Part of a small language model's weights.
Architecture: RMSNorm before each block, rotary positions, no biases in attention or MLP, tied embeddings.
Each number is 128 + 24 x the weight over the matrix's rms, rounded and kept within 0 to 255. Layers, rows and columns count from 0.

# layer 6 MLP gate, 512x192, rms 0.296, rows 131-152, columns 144-191
[[116 146  86 128 114 164  89 112  64 154 115 142 147 173 103 191 121 117 112 148 135 144  97 123 118 132 143 149 108 112  88 121  97 140 146 134 125 103 131  65 117 163 123 176 115  82 107 132]
 [158 126  97 131 138 136 143 127 152 129 140 142 137 152 115  75 116  95 146 137 100 161  91 141 152 108 146 141 139 140 141 136  92 117 143 131 146 169 144 112 151 153 144 109 109 129 134 104]
 [127 117  72 126 116 131 113 124 126 106 128 116 144 151 120  94 159 105 153 198  97 135 161 143 157 110 122 141 123 113 105 150 164 130 113 124 103  99 117 126 177 157  87 141 124 112 104  91]
 [ 81 136 132 136 126  98 149 160 121 119 160 140 103 173 125 148  88 103 143 169 134  86 126 140 129 132 133 144 123 140 177 131 137 155 103 158 141 121 139 159 125 146 144 143 144 114 164 132]
 [163 101 138 129 187 125 145  98 122 149 128 130 113 139 123 126 114 136 122 107 106 117  92 128 115 144 137  92 181 138 121 155 110 138 136 122 116 147 149 112 131 130 147 157 125 118 156 163]
 [151 126 159 129 100 155 100 165 124 165  99 138 116 173 130 113 137  89 157 118 127  98 102 126  92 170 125 140  98 144 117  99 136 147 130 118  98 116 137 118 135 127 121 105 125  76 143  95]
 [111 124 144 126  91 133  54 163 154 114 141 120 116 126 130 155 120 143 108 157 112 117 110 108 120 115 139 140 167 122 118 136 130 149 102 108  95 126 159 165 109 121 148 147 147 144 136 140]
 [131 132  89  96 105  86 104 176 122 164 144 146 151 112 174 130 128  83 118 104 150 152 145 109 102  95 131 106 171 107 106 108 135 128 115 148 108 104 106 169 123 158 125 136  95 117 141 136]
 [126 115 159 156 115 138 135 177 119 113 113 129 138 152 132 119  85 126  95 108  95 149 149 161  90 144 108 126 132 110 132 150 130 142 158 107 135 110 118 115  86 120 196 116 131 107 116 118]
 [120 139 114 135 159 107 140 157 155 140 136 124 148 117 114 142 127 132 100 111 131 132 132 144 125 126 132 134 128 102 153 148 121 132  98 123 126 144 111 150 118 121 153 141 127 119 107 107]
 [174  64 133  81 136  99 150 188 126 131 124  95  91 140 110 152 113  96 137 148  79 120 142 138 105 122 112 158 133 150  99 133 185  97 155 148  97 122 161 125 142 102 117 106 117  98 132  92]
 [142 135 133  96 117 103 122 158 103 155 123 145 109 149 146 125 155  50  79 117  82 161 132 135 109  87 112 108 127 129  97 119 143 122 139 111 169 170 136 134 131 108 138 143 167 136 136 135]
 [154 153 151  93  57 120  97 166 128 111 123 164 125 146 103 103 142  68 125 140 157 159  99 107 100 131 142 117 135  98 124  90 115 134 154  97 105 158 132  88 143 134  91 129 140 161 118 140]
 [155  99  99 145 105 164 114 126 174 119 139 124 138 127 105 164 107 130 136  96 187 148 165 126 127 155 141  88 142 123 157  76 151 147  85  94 168 127  99  76 123 141 152 110 117 162 145  81]
 [132 134  99 123  94 108 145 154 115 131 122  68  99 155 135 119  91 113 105 151 116 102 133 148 152  93 132 149 128 106 109 101  72 108 127 105 123 186 150 138 124 151 119 122 121 148 118 140]
 [137 155 112 133 132 141 123 141  85 114 161 101 130 110 120 136 122  81 126 125 114 115 126 128 122 154 125 123 123 154 104 108 132 156 130 118 142 161 117 128 111 161 104  67 133 116 132 118]
 [130 138 118 117 134 120 138 118 147 149 129 164  83 143 147 172 135  85 175 133 158 105  87  97 107 142  99 123 149 155 165 141 148 111 143 131  95 147 130 102 141 117 137 133 146 109 112 124]
 [158 133 101 116 125 108 131 146  95 104 121 149 138 165  79 128 121 112 181 177 149 149 141  91 112 163 140 111 144 100 112  90 115 144  98 136 155 130 151 122 183  94 122 121 139  64 120 134]
 [154  93  74  74  94 147 121 129 114 102 165 154  96 121 113 110 177 164 154 101 140  90 131 136 100 143  84  97 170 114 150 105 151 166 142 108  92 133 130 171 166 211  71 119 112 127 124 119]
 [138 108 156  94 170 112  82 189 155 146 187  95 147 126 105 165 181 132 129  97 139 122 112 141 108  69 133 119  75 141 168 137 150 155 112 150 138 101 111 102 134 152 112  81 141 113 113 127]
 [ 78 116 110  82 150 105 107 170 141 115 152 100 107 113 173 129 118 130 139 169 152 120 100 106 115  99 147 145  87 166 159 128 146 133 132  96 116 124 101 196 129 140  75 129 134 168 117 125]
 [ 81  85 156 122 180 132  72 120  85 135 116 105 139 133 132 144 148 142 109 168 117 105 134 134 126  89 108 132 109 149 145 132 111 170 139 115 154 151 128 137 152 121 144  65 109 122 152 159]]
# layer 6 MLP up, 512x192, rms 0.323, rows 131-151, columns 144-191
[[ 66 119  99 124 141 135 134 124 133 119 133 221 109 132  98 136 130 143 119  94  82 163 124 149 153 119  93 130  96 156 153 150 105 123 148 127  73 133 145  92 180 153  58 152 143 153 132 182]
 [164 170 172 168 121 144 139 142  99 117 123 142 156 124  63 136 143 132 141  85 125 133  89 126 118 162 144 105 103 119 158 129 106  80 160 102 115 140 104 124 150 178 105 107 126 130  96  94]
 [140 139 108 150 114 132 121 105 138 150 138 121 106 127 132 144 148 103  59 126 138 127 109 128 151 154  89 107  95 104 112  80 165 115 132 161  71 149 116 114 150 124 123 100 133 148 131 117]
 [153 140  84 109 124 118  78 118 148 145 119 102 106 127 102 155  97 136 152 142 105 135 123 141 159 132 140  96 136 194  80  60 120 123 142 106 109  99 176 156 137 100 125 135 131 148 142 132]
 [141 160  93 114 129 154 122 124 116 166  99 123 134 120 133  84 134  95 126 168 123 131 135 104 123  99 111 111 106 102 110 103  93 140 192 105 105 126 103 150 149 128 125 116 102 146  83 139]
 [128 157 134  92 117 120 152 139 152  94 154 125 145 144 155 129 125 124 105 101 153 144  85 137 130 157  63 119 145 155 141 128  99  88 111 145 121 139 130 133 174  84 106 159 163 154 124 143]
 [198 140  75 119 149 110 120 140 141  64 117 122 136 107 144 130 137 140 142 116 118 111  99 131 131 162 142 107 139 118 144 149 179 176 143 185 126  88 124 106 167 133 103 125 149 126 122 150]
 [147 159 142 152 115 109 145 103 137  99 119 128 102 167 133 129 143 155 140 123 120 131 117 108 135 104 130 104 138 151 157 134 102 126 150 126  94 152 158 111 111  97 154 136 112 154 162 118]
 [155  85 114 142 160 109 115 140 145 109 145 140 168 118 150 135  82  88  98 128  85 136  97 139 108 148 132 115 147 116 151 141  99 148 132 117 135 131 138 104 113 138 133 125 101 125 129 124]
 [134 112 148 112 146 137 144 145 143  89 131 128 142 119 125 135 123 111 101  98 133 162 154 146 131 145 150 142 130 108 127 108 122 126 139 135 130 144 127 160 139 137 146 109 140 123 139 139]
 [115 134 118 124 142 113 134 122 135 113 121 111 162 180 152 147 113 118 121 124 149 129 156 129 139 116  86  79  86 177 113 125 132 129 128 136 129 101 106 119 178 104 100 144 157 179 109 125]
 [147 102 134 143 152 120  92 126 154 154 128 141 116  80 128 103 153 166 120  81 133 113 135 135 110 150 144 106 134 100 118 141 145 125 136 113 110 120 105 117 188 119 111 132 159 126 104 162]
 [131 106 118 140 194 103 148  95 155 148 115 116 118 134 151  86 152 154 133 116  95 160 144 115 152 151 108 140 131 131 175 113 159  96 148 164 129 111  93 140 158 129 141 180 139 167 144 139]
 [135 100 142  94 134 130 147 161 128 134 129 112 119 151 153 115 150 140 100  82 179 119  96  95 112  84 113 122 124 156 106 177  94 106 141 187  87 109 105 113 132 160 133 125 138 172 110 138]
 [113 140 138 177 103 125 153 104 117 129  86 122 119 160 137 110 182 101 140 178 157 139 150 135 159 118 127 122  82 110 151 136 126 124 121 125 156 136 131 142 120 150 118 133 124 121 117 114]
 [ 73  96 160 109  85 144 121 111 182 126 134 152 189 128 164 129 161 119  84 134 128  99 142 150  80  97 125 102 115 107 131 174 152 123 129  95  97 132 122  89 154 125  77 119  97  97 109 174]
 [148 105 149 152 138 136 116 112 142 158 124 147 143 138  64 106 144 150 151 153 148 119  98 156 104 163 107 145 162 138 157 111 123 113 118 123 145 100 119 166 142 134 143 124 157 103 125 139]
 [115 138  94 100  98 117  83 139 172 141 129 115 162 156 135 102 133  88 124 106  95 121 131 124  93 112 136 105 141 127 120 148 152  80 127 127 116 154 152 147 126  85 102 138 116 142 154  90]
 [116 124 160 122 101 141 145 152 119 138 131 178 134 148  88 121 153 191 121 113 128 139 142 149 120 121 117 117 186 139 117 139 120 116 101 137 120 114 123 117 135 142  75 115 127 144 172 161]
 [130 151 133  70 145  74 150 140 120 104 140 121  93 142 186 139 131 119 121 142 137 139 161  92 117 149 130 159 199 116 123 145 128 128 120 116 151 111  73 149  96 121  74 123  92 160  84 139]
 [127 126  91 121 142 147 106 158 124 140 132 111 124  85 110 148 171 120 139 122 121 144 163 122 113  97  90 144 106 121 120 187 131  79  91 103  92 150 161 149 122  96 117 114  89 133 151 121]]
# layer 6 MLP down (transposed), 512x192, rms 0.218, rows 131-151, columns 144-191
[[ 70  78 131 112  89 104 101  87 131 107 118 134 141 114 128  92 113 115 113 145 115 165 112 116  84 107 109 140 132 112 141 161 140 118 168 116  92 148 157 110 137 145 123 157 124 126  94 175]
 [105  97 133 132 103  56 135 142 128 112 120 124 124 131 126 119 143 157 147 115 119 144 147 145 127 133 159 125  99 115  90 119 159 128 121 127 137 104 141 140 119 107 136 139 140 131 126 122]
 [102 178 182 126 133 131 132 140 127 120 129 104 125 111 145 132 170 147 120  83 128  97  95 125 151 126 142 143 162  79 143 144 132  91 146 138 127 136 101 160 165 113 100 126 127  88 152 168]
 [154 145 158 135 105  82 167 122 102 104 153 107 162  89  83 129 112 135  84 135 164 117 120 123 104 143 125 114 159 118 152 150 135 144 115 146  86 164 125 167 136 155  69 146 132 106 146 127]
 [139 158 110 125 170  85 130 120  85 138 122 118 162 175 128 163 138 172  95 110 108 129 165 101 114  99 119 168  98 110 110 120  85 164 135 170 124 143 115 122 106  87 129 124 142 105 126 121]
 [153 140 154 125 195 143 163 150 114  97 145 140 152 110  99 135 149 130 125 143 153 136  98 139 166 145 115 142 123 103 114 119 148 138 117 168 125 160 113 138 137 130 130 165 131 130 136 109]
 [127 165  94 119 112 153 127 109 117 100 167 114  94 157 124 151 124 171 146 139 120 144 166 141 137 124 146 138  94 161 152 166 110 137 143 159 138 153 147 136 101 178 116 104  90 139 150 119]
 [128 133  88 105 140 112 119 128 116 172 154 137 184  75 168 102 121  78 125  99 160 161 180 115 171 108  94 128 147 110 106 108 156 127 111 105 121 131 127 184 134 186 109 169 121  95  94 152]
 [117 141  83 132 103 150  83 104 135  96 126 118 144 129 164 177 114 102 122  79 143 156 104 150 117 102 153 118 125  72 121  89 140 126 109 144  95 148 113  74 177 144 143 121 114 101 117 129]
 [111 153 122 127 146 119 127  93 119 133 119 105 120 115 149 128 119  97 126  95 126 143 115 127 116 126 149 112 139 143 108 154  99 124 150 113 157 108 123 122 156 112 138 115 117 157 157 112]
 [162  63 134 109 135 108 120 101  91 140 116 122 109  90  93 143 115 128 107 136  94  84 103  82 129 111 111 176 139 102 104 116 109 149 151 129 115 187 128 144  83 163  99 105  98  89 118 155]
 [127 110 107 143 156 150 105 152 139  84 118 137 133 136 131 118 125 158 152 130  99 129 168 105  64 149 171 141 140 161 160 114 146 172 139 115 139  99 152 131 151 113 146 150 137 108 149 129]
 [160 134  98 186 133 158 126 147 111 132 132  80 122 178 100 127 146 147 117 115 129 110 149 129 140  91 157 101 119 121 107 138 107 105 103  97 157 146 112 134  86 154 127 103 139  82 113 119]
 [143 118 133 100 154 147 134 117 128 138 112 102  87  93  98 123  60 164 114 121 145 106 135 148  84 142  99 130 119 146 122 111 167 160 127  77  89 133 148 127 149 175 179 124 166 139  93 103]
 [109 129 112 142  94 123 187 132 146 139 112  88 103 124 134 139 106 102 108 137  98 118 157  97 132 135 110 138 140 136 102 122 133 128 127 106 105 168 138 141 124 152 114 141 140 150 144 123]
 [142 138 173 158 155 141  97 118 158  76 162 105 125 102 102  94 113 125 140 107 111 138 113 163 121 119 118 160 129 116 121 134 154 110 131 118 127 177 124 118 127 114 131 120 120 122  95 126]
 [112 121 130 118 128 111 145 166 138 160 155 151 105 132 119 135 130  91 118 141 108 137 139  96 127 148 132 106 107 138 148 150 156 184 117 139 108 134 120  97  79 100  78 126 102 126 112 112]
 [136 189  71 125 164 113 119 108 119 130 135 124 103 150 132 140 145 105 131 156 113 175 156 137 124  87 120 140 162 140 115 121 129 102 143 117 150 137 127 137 161 108 149  98 125 115 145 129]
 [118  97 149  97 106 105 143 116 150  93 143 141 137 129 137 151 122 144 145 141 140  95 111 109 143 135 108 115 106 160 154 106 159 149 141 164 138 114 133 104 157 123 164 161 149 192 128 151]
 [ 73 103 122  99 122 131 119 160 132 138 131 130 202 134 167 141 122 140 125  84 133 122  92  99 104 170 133 159 112 157 123 141 142 181  97 131 194  93  83 114  81 126 153 139 158 141 105 126]
 [ 98  90 138 112 133 107 118  91 102 116 113 137 111  86 175 176 145 156 183  78 103 123  74 133  64 124 115 109  98 148 152 130 165 129 151 126  79 131 130 109  99 114 113 125 120 129 116 190]]